Weights of a small transformer language model: a variant of Adam for these matrices.
Each number is 500 + 40 x the weight over the matrix's rms, rounded and kept within 0 to 999. Layers, rows and columns count from 0. Numbers have three digits each.

# layer 6 MLP down (transposed), 256x96, rms 0.0986, rows 11-76, columns 48-95
446492575445508484510597517525469609525579577477441491439537510482527467522502489532560495495505492427486409417475424532453465557534535544544536
469526497531498485529531527537515573390490481538454460449476554475515498454502584545525429534524478528508468521511530520518570459512523528523533
581468629538531472466568419586504505525438557533442559536627531476403486546406545497544463471513504545563542467504501408486479543513438530521418
423545510504462494453528543545458446527474468490434463485540492559485582533516446548536487505538523521528527559458439486501473540450464525426476
525538577506527483481513515498490580450557479504525533486487539480573581532540502476480576554546503452479536540501523427472430537525445490516463
498495526533499465527509420508485450482547485496531503540564584499462452524512567463461487486471453528535473468451488510507506481484537470507442
539507459477550576477529537438509566439517437520509545463548477480506474464416564496455483496454438535479486421465520507555431522440476515470542
427522477465528516474470448563519492457635453472523505465544528557492481442487598543583489543433486457521494529524520546539520552443415522485575
472492433491530537455517524470417461503542488535423469455427547537448546498463458457542458586543507548521515490510482558487474483566524496598478
557458519535487499389476477427506518444463511541474490469581483597518487485499493540490493412470440526512543453522494510552485523590437462471483
429567476517525502502546507536565429471488541433427509529571494401544510547503458492552474519515578490495503592473510526478482518509516411532495
503483555540496516530571516583473541509450564494463485532492527501554510483489468545521444486477470574472470509507525480551462545448467498520502
488445561473487467557506432418478504577485485496502504502419473514434549540440465508463484471576500533510482474421513521564476554478588442449539
528497491603569482521496538492460505464494493521488468434493509515448577517510510424430466526598503510531430514548487577507424535570569523481452
523466567546464486495528521531486478446513530450510554463478552501514510520488450503454509461461551523567479494543570526500409467553536448451474
466511523491480545443557534543547497512505533509502499515463483475469455500551515456503532417550484522488433486522476529541480528524483485479507
521478529465517393515443515514545515458453506489466601505544495463512511516531505517522403508505429469473524488451557532476493476522523483425512
499462458500450560475531489545536459472401444502461512560423576579533443471541540467437502533443458502559555467479532446494535502515498508544499
507445516519456448509521493532531465483496498458435470442472549616532448565463595500480508519497478465592459453443565459524517507459545631515450
476523504531474528503522501525456529573517413469479551499496520522559520453482463487535539394534500497539543520551520444492498454558561410454465
562445495548502517464452481626492479417604455495464461599469540576545521569535497455518512527503489466476516511444475536537525466475471530546494
491440485545505507468460452513440490452532506488532535481548501520558510477441547548459485444539504532528499470529553447523557480553504561463494
412476512495510519544563486504502558485482527521447467503490486495486542573508449529551501452466516540454510511480491489487469459425432479422511
395470473484449477481549470485465456467471425469518479507478490490494529481486512499528515523543519503599585578504499475559540473557514433527561
533429511408560424533530447453589497524472541450560423499498476516481467495523512505496495519484628512534535479475484463455500496477495478445537
494461533524447557501427530478454400413609489552495473495430478530485564422439484449554526452472463514467457459521529521550462584520474590513490
451539470600549445609582449446541552434498471540500507486513545555549547519540541453468453457545481433515478557517450472490465539450521511506508
528382511470542499535484471497502500503498509551552497465472550529537465471558534447531533499446367447533518419568493447463548491505580520454498
481454534501482449476499492466516509525461485477524583476501495499457495589523503429455550418488522524521456604533508469588475549522516488514526
437473544389538528548474499511438483448524525524505529505581529489569404520492503480541491543498501477499512554450485453555447464485519441479548
539477445462501487556557468521568480537520541487547495471542496504441493452469538490491430500461513543469504573530545497478493526525465482482523
536463482481560496452460503500534491510554506509538549510544498543526531480473561546505533479471551500494497521510534503515487497407451494530486
496519477504447508478508422541507462558525491473556471512433590478485569442501491422499510471581484462531454516549507481566467490503531432483463
552429480503441535525511530497529534450478504494511575477466458488484462511498502546453475483485580468484443492439547531512487506525496565485478
503492478470493542552471555532524571421421478599536467547470468424452492424533552540486513493530494510456465503469526539450457436496516485500494
526526497511466515454467549563545498424459543431549491478585474451546493530515520436452511476521472504546479473484497497457455550498503459538506
458451481520462496489569470506491439479544512522569484499489428453441501447512527467519460468491558497494482467524533525585555507491529480459514
505449467511521478485562488502480550569480455476507536455518443482465528495409489489547458500532514553535455542476583496534438459511485477479525
536592446444453466490489516472450536503536464557462525511478500526484521432498511516580504485521451549536532484502495482579460509529511543481512
497448458490539445525517464587557536479471507507517494480556501526473526497515532488473526542439473454454457457552464547478529504491477454527505
523419460428551491497496601533486444454509522570459519471531456535467510455537532529589483511502478460481495462536528550557461534556550486492542
572444437435541473477478458486478482523489544455483549567486577464527485540529495545517471541549533539484507466519548456467474453453516546506517
523454526496490519446473497464437528478536525550509520465465508482545466551520542402494449521499590427528498520524394432578540528528485504447511
537553480465522486460551478501554508512592485539460440547552525514572468428538479545482404543493519539491486545479488425534511494485522491489468
514604467487512527500485566521523443481489435496419494491503514449542469490515440530475463494560566485519509550516503502472480510507459550515504
482498485491503556491448480508576526468513511445511576516486548460554505524505500464503480434522420528450562487510519549542476520540497535511424
543493511552459434504534521474519485579485492482548467505516526561490457537453523566525503434464534545493473535476590540534440495488477492501489
539474548452539454483551472512520547551560463492550517509508537500568437520453458442403477529482483503577463518464533457491513502497513488503473
587549541560461494435534541483443466496566518494526492545434505531526436514433448497569481488556452542503548530501527440510471531511519526489487
525461472496458648544502521482622445543618519544549458554482476470470416408519477479519524497536521448509507497478478463483579457460469526519464
443549490505505439526528530443375525480445524487467527472473579454482409466514561488420510579419522549551531474454496543505511543489513525425539
559526516501568510491479435435471442464487532511495536449517457512496460472482510504547552492467477564472454574587557426513487466498475441462454
499455430484529436468503498495491494485483522492499569504479528516537466509534506497459429546474460480504518520474488483478533578425507524510560
503507489553468487491537494554425511552529498457503510550512467486472528408487464558476476484507480470476537541453522538588473431489478564464457
532383484513483496505501570519527526511504488512490451496486434536549502514504543409485424578487439489417467550461402460480569480538471477412591
511473448530576500543474507533441497514562480591483516639506465513519514453486516436528472471470481561450504445574422521610531519496485499462493
443488533463531539491511520553519542583511461514534452529482538515544559417455528525480516479538486476492490533408400490486497464559485475517535
490580486423549482494456508542495538499487492494413488491478491480514444457519457448437510494470490533530543440515441542507465498570527502552482
528560454513534511476506503511448531486510493493492496472519529535492501463497517472516474488487422537444530549464495476553512464544531533554529
412428556462457448458467524429491608523495555576510498508509563494567481457499524501434485457456517483599606599542547494517475470510514472532486
524549514500455495511480468511565447412526427497524493443496501485511527441599509516511544470459485499516550493574577487494548475491488537551490
493517501488492465454517514482537506568520447552557433510504487465523483441589528533474571502527562555454507440543604434510509491491469519526491
452482504481551544530539515521465449505486465472509515525517571425548516556482531556514448475448483501471519418526510538557380494491599531478532
413391515500482467452469531546418461511509504449471510511524512502462470512533533527443542518508510508589521437474604445451522481477522457495520
488495552395471530474474482490482458426460511513485497441573475493486435509516428502523459455539471547450522528513519513563473505534438475512538
499547567508535537426521487511473468505533441510446499430517482581475545512463496506480539434487493551457518515512488433525526508526488499490469
# layer 6 MLP up, 256x96, rms 0.122, rows 12-77, columns 48-95
423462466510475539532441531430454524510464496468473473453496495446538537513446516539442505562580547419487502502577429519471477556481437469518481
572458505525430487523491525457457567474511504501423510481467519534513439551593546506468546554436465438484584508516520549484451566506524552473512
520454465573503559509506542565468511402534499538455500506385487583475538502550530527450511556518497494455459500513493558498533511447506489394513
448507513495481519483525522449573495498498517513457553456490509569443472481601482500477528537523515500516468525509402504475470506512513470471518
420551516549474439498536448526487459486539521498448460510454552541518476497489527477506534502528480509501555559542514521465534501514476522544532
472490543531464455477500500515473437500477525411486541505468561563504539499508522584444432507481511496532538495493469453461491486485512514432550
503470453472480483481493478524537503492472534540517457540503507553515444491526469535523528488537493537474449487535504420442527452457523525448560
449494596515511482540532487468598457475501502449435477517506536497493387467543506522519475526509487464448499517537511420471506531508460470402511
489484501483509462483485513542526505450489518415524491566442453529504413613490508500529503460546534464490495521547427516478613550466478523486517
533503526583532452470421553481559521490552495462467511495529562607480456548535440495516492506526465485445516447568443533504535463454543503452511
498501582565521504502488463480473513486488493488471514451482486502484490473490520526519475459502484456410495442496511488468479530507511535461512
490453513495479470477443507446515459504555576507567509517527544487544481557592530463500550481515478448473541512462474511435570469494473562575493
501428550512518533535475569505603519447520532528473520498449464489492464533502478420446549584494475535501490515531427462437575566413488478462513
440477512498448480506542498527499524474495457519390461506438470541503507531486480479514519508524512502439516439547440486463574517512515599483514
486499471513487433465435531534502488554480496481522457475486526531555528543486499480534487542514489492437525455509533512481485536479529467520540
451457460538466479456561464467518459456529498453494445474505481485541478573570519465487568528523592556501482504518489517543487566468453430502553
532484534530521441545509513483453480449493552425475507455487530493534506542558453517468511473576532449473537485497404556478522478524499527525486
537479564518453453514479482521492434528456517485500428548496537554595416613547485533417498487514593480460491522466522576423539498450470493467567
542452479517504498445473498430509490497443481495510460536505560492522515528531469476535513607600620462471528525480480545415543526571457441490569
473518491494507549504480499474502464463475548522477424498543547474472431570562478516443510561535574499463470523489510529485447462492497504425590
507496494487509507523473534450533466540508430498451476492482532545509443503520436475526508554520540495458426507475455493368526526471501530452498
476428496539520532532466464493535426465543447524529477500512516542515513548521542572516519474508528446458526487471529471474524449469429491499569
480466542516498588469510476481505543505450541489434462557454487444534497495532463475470433516511497474442490490536552484475487492553446501459537
501513568528457467477532516523517449508508575501480497505489546479541423463490534508449550514503527475492503477481496483406494511472515519490464
504455586549500500592507485484500442394531503486487492502396532556528498528442492461556502556534498389454490508591554553444510536518459525426528
567465494539475477472471474478455505528591464482492475538511512550475480481497480507488488581472509459401455468498514548585440470565461523447547
384461571461563503439549560504576474428531461479467504471438451497533385539495467488449505594550571513418547538487449515439554498507483495419545
532521505561444573528414492555503476500497577535532521531479511552498470547526580499374511512523559510508479509514424502463511523505491507504534
510439531576440419523538499543455481532530498487471437483531549532505458517573512479514534443533531430434505394552504519529491531481394569483496
505491550561517468491466559495471444508482531475489515501468518520546479450531486492430550512504480524468510526498463559540484480545496528513516
427508520517512524499518487520543487523441444513447478490426512538493443573519525444534493521515574432506545571515490507541572525517441532438483
473399526491479566519489500472453533443447477487492491407446467559528538545494511448498567586465477461533537523582482547497502518527528510480525
460477539517458474555526440464510502487562559505501543465499539497466502483498476492531528488485473482492520448574481483538511477507496465526500
460499494550551454487513491472491523453501543375445529528472467493469427514498435457452495511495504511484434542522494547535506625478474582498459
511492496461497489540462499469490454513583501504485499506479518554598529520524501538514456532507528466492557590480495577450553463419484509499564
479461479434527569461527505524510561503486462464475466447464507504507428547464456405500526551518529404473479553525463500450525542498499502480504
475509509497488511544428468479525521531476558480460495541471464567547432533508492452519522575468550496426480520495478484500587518532520500479558
465536505499516487490504499482490569495404511460444485495446493515535471506507565455502541499555522444473481502553431500534559521522486469537506
533496469520482480525501476488479459492479563520471557510477518518481511518577472510467484535508511472500535487521559565405525598368481542500511
570503515530455451522542470513536453492563485489443462547431585519488451466525553445513535584477457424462540499536510540463508559451470487540515
391450514474499565520462499530503440475490487513529456473508512519455486490506416472530541492600482511464536486531457517525474489457459487530619
540438472496481462523474516434566502451541503499450522484475541580522479482507456483522611511485506522516522562537416505465572521498504477484488
475511528459515498562515461544507496468467505557534598492508472557445494531536507433478542529469508485447562472503473502496498427514510559418501
503487487512554511486475504504538503461558481449479494465498537534477499499531561482440526517493526486547453512496506524549562406496531487495504
492435492497458527547472470530426534482526494476493503532449522481531480564507469516556527471500468499507550440501490531526490499427456541513580
501468490506505501484549445531503457543512476563465478505421519517528487468486568491514549566530524453468472577561489465490481478453482547425523
455473512498535453480538498456539474474444504499452477452451541511522459520563517519475518524567498486475521485556491448516495498500507473544603
404509591545430515584529531410469451514500490455445571468451475488499551531505554512499552511466568427473507474449506531420478560523503535406537
508453558511457506525513460466551453424511585508396437452454508505518520559544440484498543490553519499510562524595549519502474488407483504436554
472510535566454520491506507538565551509511453433387440493359483472548482513531455558504509515499533468500479486535511558441509518493529493509532
457484523547440579523497574524493503480476479513492521494447502441572508546501445411464540533524525454466539494506500544439491532499474601479519
492498430514529507558440471536518459492477513441520532564431398620445503520481526481493503546496537497431477478501514473487508559455508499472514
460434492535491444535455474496506564504470530515489447499485537508546536497467512509556534544522502536488518501542479478469504521412518429469468
459480548534455534451480495494582516494491513519450484584547504594530411464463528485472529509533492424452501528592440497526556544408427493396541
486487498531458518472481498439480445488434528411456486463490524546593461509510582454523584539511556525465458528506440506423524490460501470544553
496468519495484454504473470416462525529477472457439551519485518447541512518464477461516537558489483367476546508544529481437476602564465447532515
502456494567529520482463512552424474526522447467444434479477467535443512531486403501538538464544556530474535439486543557469460477499490445457527
509435524526492537527542455493548510433455580475449559546425502568526480488574555518496475489456473489511498500572511519440483528537446506441533
488441537470468458509472434503472502538476479489501434516473510560529514532563509486492579531549569453499503494518402478420498502403507494478520
537469478504464532555522519476520531528539592534489531539464443502494514472469473419443503554495503485452494425525485554519436533446553467437500
489398555601495481478490519479466539454465588503470551502523553529517475479525490531490550524494500401486577500514472496506454544488573449429494
514441516565466496512518530478518455492465568499534505526523555481549413510500456436454530560555521524462544544525499444524534497556402563475464
487506561496459426472474450510536481546485568493497547482444473560573494525482405494532498478509565479447503480561440552476503497486503528504515
481484525461519496545517415466563507499485489474487504569448522563537531523581475528535510568454478503452527453468534530475460454455492476491531
540449470514503545479515541494468535495483477517468461578428508568459498519505504497475501510478488512452511488542538575471501558507529498447612
489427525547532453500468575490553528426420464448499446445458509559545496492513511581450494496509503500434537502502404442505533477499431541484450